Part of a small language model's weights.
Architecture: LayerNorm before each block, rotary positions, biases, untied embeddings, attention and MLP in parallel.
Each number is 500 + 40 x the weight over its row's rms, rounded and kept within 0 to 999. Layers, rows and columns count from 0. Numbers have three digits each. The size before them is the row's rms in percent of the matrix's.

# layer 2 attention value, 160x160, rms 0.245, rows 94-95, columns 80-159
084:490464510511495497595575550568507480513507557517552453459548469541428509540411488527536456508520528570502458557487578429519543431471473499474559486500489466479484479490497526518516526462550489483464542484525480469548445384521512494440515532
109:447506486415530455441524476523446473545435472507584541541534524516510520455490525509537432556548581496509463454484596475492541420477577492532490519522517510494499492520453428609465492563481482477566481505465534529542584517526490408515440461
# layer 2 attention output (transposed), 160x160, rms 0.223, rows 94-95, columns 80-159
073:516482486516467540443465473495547482435461440452453505535529482533481494468556492486459574475540437429525621473481482532507466508515514514479453538526491513538554481557512509513443417540487504550499424509519553512475493574503523483581478488
078:575464509513456508526506547432518533464577530463479464423514469504531501529560515505500528526509484526533488575490447523481519521474473538458491481490496483454544515490523500430582481422492522456502510484534494552534343485486493540495557560
# layer 2 attention query, 160x160, rms 0.22, rows 96-111, columns 80-159
066:465508494577533481538427517528473565502496481559457456531482498509479463502497458492496461453546492451446528484528524461524508495499507532522496513515500474510501541562568446482557630513556476492527544510536412516493444431533468475392515467
044:396482533501534479404477469462556452470564472543508521427512481488531439565479479544519518504507437437570498465467559523396449528462543486495555512560462532420482539483495504449500436501510462513457454534480483590498536487518503500490468453
096:446483522533456444542472522467506486474523514514431485439544408473571512508527483537475521483463448462502497513494577583483450503498545604526468515497488518456447513487470442412607457524475466553489544447485482562525506521450471479549493472
094:491422513438544517461526492529462506540538523458473457510468487525402522437497569428483483401498499496511508488483444494512544454487557529509474474527539494501537493622457496514519558383474553488527536482499562478478441486479508539521481588
100:460517454473481549450516525525572467544541539496529485475544504512538495523511500590473510556459487466538501497441567523473394514486493510505521492469495512453486522535443492417495453504458499518438467450519544518594501555474507568579474526
103:519491568428490477474517541501479530524478484483571514477446554525485464435513505439493513558515459505482525465521469448496540463555554495530487482509574476564484488500577493575492541482572575440553521548487543536440487491594548490513489568
051:571560471580459472507516487485509512455526457521450480549530499461554484531498471567525469550466455462462479540501523507493421490470482463461554555461466484441495504570473513495504458542483457520468457490546437506593555512529502465477553437
089:506521568532486511488459485511483487450444540434545543534394501494463541545518403442462576511540521519481499553526473460521532516582493461490508513438544487549546522443622510527441526486532451506526552548474566531435455468487526497397447485
094:537480471507484514491485495535609524487542461515605531567506491519524432508584496499450499473469477466528421447475562468440517460544482498509465513445489544478547440513582411510416504498546487505474522532448519419467521466528593535504477467
099:555495493523505532439460575526516541498519506448440505471527570538553464402481576474508540483465463488470533417470563584516533506482516429532504490531467498550522548419462425492553455519429501465524465496493460495513504498520544527467465516
084:471497467510475509528517483504512505489507503528363501482522462509467483453417562537533490508498516494466569469513443476517434458460552518557535569569563529469469486492492461467500529490484498588519468439491500541460450545531501522496522492
091:509522430559519428497491485538538451518513510512434472530494513519482481457496452466490454531476476465513459507491569503464502539452499565508539548506516436489534535530468500523539524465496475517429494590578458480490452478411558474497529556
086:474501488500556526409497483563494464519502482501488470439478499501478573542450520432450462486516534515551551493488432441494489473444413480554511475550561504538515507529514557490519416520441481512499471491552508454470582518506574554478531548
089:533522483560478546470496467499483505496466468507483453550483450514498513488548494503483447486450469462516468529517428493502507553529496436465532468383557452510468514543549453516469430504557509561525511490470445487500486564548475480497489504
088:535535510512573456588496517464479477459513533476512498580497509576458543592469486526488457543558507469409497510462489432550510512497556537462523523483514479508476483404485521518556533518514595503475527544563569500491452555575503478530510548
084:500526514452560474481455489503504479524513502408471486452503492470503467489529521513537443462497555480446547472516518587503522511465527552541479561497506533473467467506435479583514520427428623529436480472543514468457560531509435454504569459
# layer 2 attention key, 160x160, rms 0.203, rows 96-110, columns 80-159
104:530510484459496520460474571561480533510489472485485482491511476478521511473552533435486424528529463524505468520513525536519539413556516521575508546483550516591534533509549521495515470440485516485517451483464480476496495467584569484571476480
070:488501383514513442451442505464488557464464511548516452423449503495501467563511526470565447508548531594474503482464454516484559489439578486552523457572496502510505537461554513572557476477471536526484498541464404554493643470496518422530561516
095:479480500544482551522526502445547494534551546513484455501552581570499499466471446574588505495508433428448548516502540472508415514489456487526567528518484440504513504482512491447482543479509523516513579509436501452469497475538396503498490566
088:504532457451537484499558534503480499451480482448539564530527503529448553488550562489473470461512551589570521575464553514500490494469555426424485552551548428505564476451510482490498562490480559499548503483544505541549555526536485483542481457
085:469428499572614491502522524495518496508467515505482569493460485596458486530512530547469503450506553451492512515488504439536484501518497495403492507477543467512459498620530434474541551530550483514474500492593519603509498521486521532430559516
087:552508549549505463507469456556483472567487485490521487512479590511421569558466563511503506524459541518509515540552529445506499510495471534465516462484518426493578510555555593539492471482608458557560455470581404571470499495470479472558530459
076:519489511458478519456524560516494493494498499507493527501443479513459478560541533486510469517554555560528448554564514486461501515495586514473483544534587489488573543548554592561523469427510548545519497555473467557540543457538499536481487491
101:448466464522540530465510484427565489508480497527507477436534473526495440499483426524588492415507459488510537486519498456458436532463501487419504475525456531431482510479490492530469504522473498491454543514490556492469483468409457512422498608
086:583464472539406527432476513574533506504490468528493489483454555498471491471478542451441487500431492508511459526465494493565469428490476500531499493562457520492462544557483514532417467507539537506478546502483509500509490400475520526562596514
097:533474448478503495501456525568485506528450511448472554517478414485512552465486435555467467462455494517452518569468608462486506502502481481522509500453537509499525540579485499530505505508490513457562481501500483433496466446539410570487424529
089:530499475520516443453459457480556526467526465487555529561472482463553507409450490480460476553523532510520489487488531529457456502510510518514502458578443554542557487482512445555533449536444523531443463523468535582499446498492509433511472487
087:578455541529530510545478508475511425524549465490483523501532574505550525538505536421478511522454563499491412554491502440492440466518432517518491515544551497520514504562491528473538507537455540461507508497505500460488505537500502521466501461
085:489567488576523515476504563445532465496497438454550500519462496536660576574496585465461519512469492434483539467443501557525506477508505501525528442491506534490492559508575505541437497539470530509467448449441431470508492511564544470489497490
099:510505441466537589500536531533539489536534513536514479463451501487542445477464488509511460544421561495564469509568458505535481489444500503515518537482504391391556444476571566577478559586544501421497497469556516502461498469477586515461506531
090:537481469499484498510491528568436420520496565534464470570472488494459463529482431480590497479529525488503435498511512472511454461476476506487481458594496455508576484478486492474505488476535474491489420514538436484515495492536491561480504472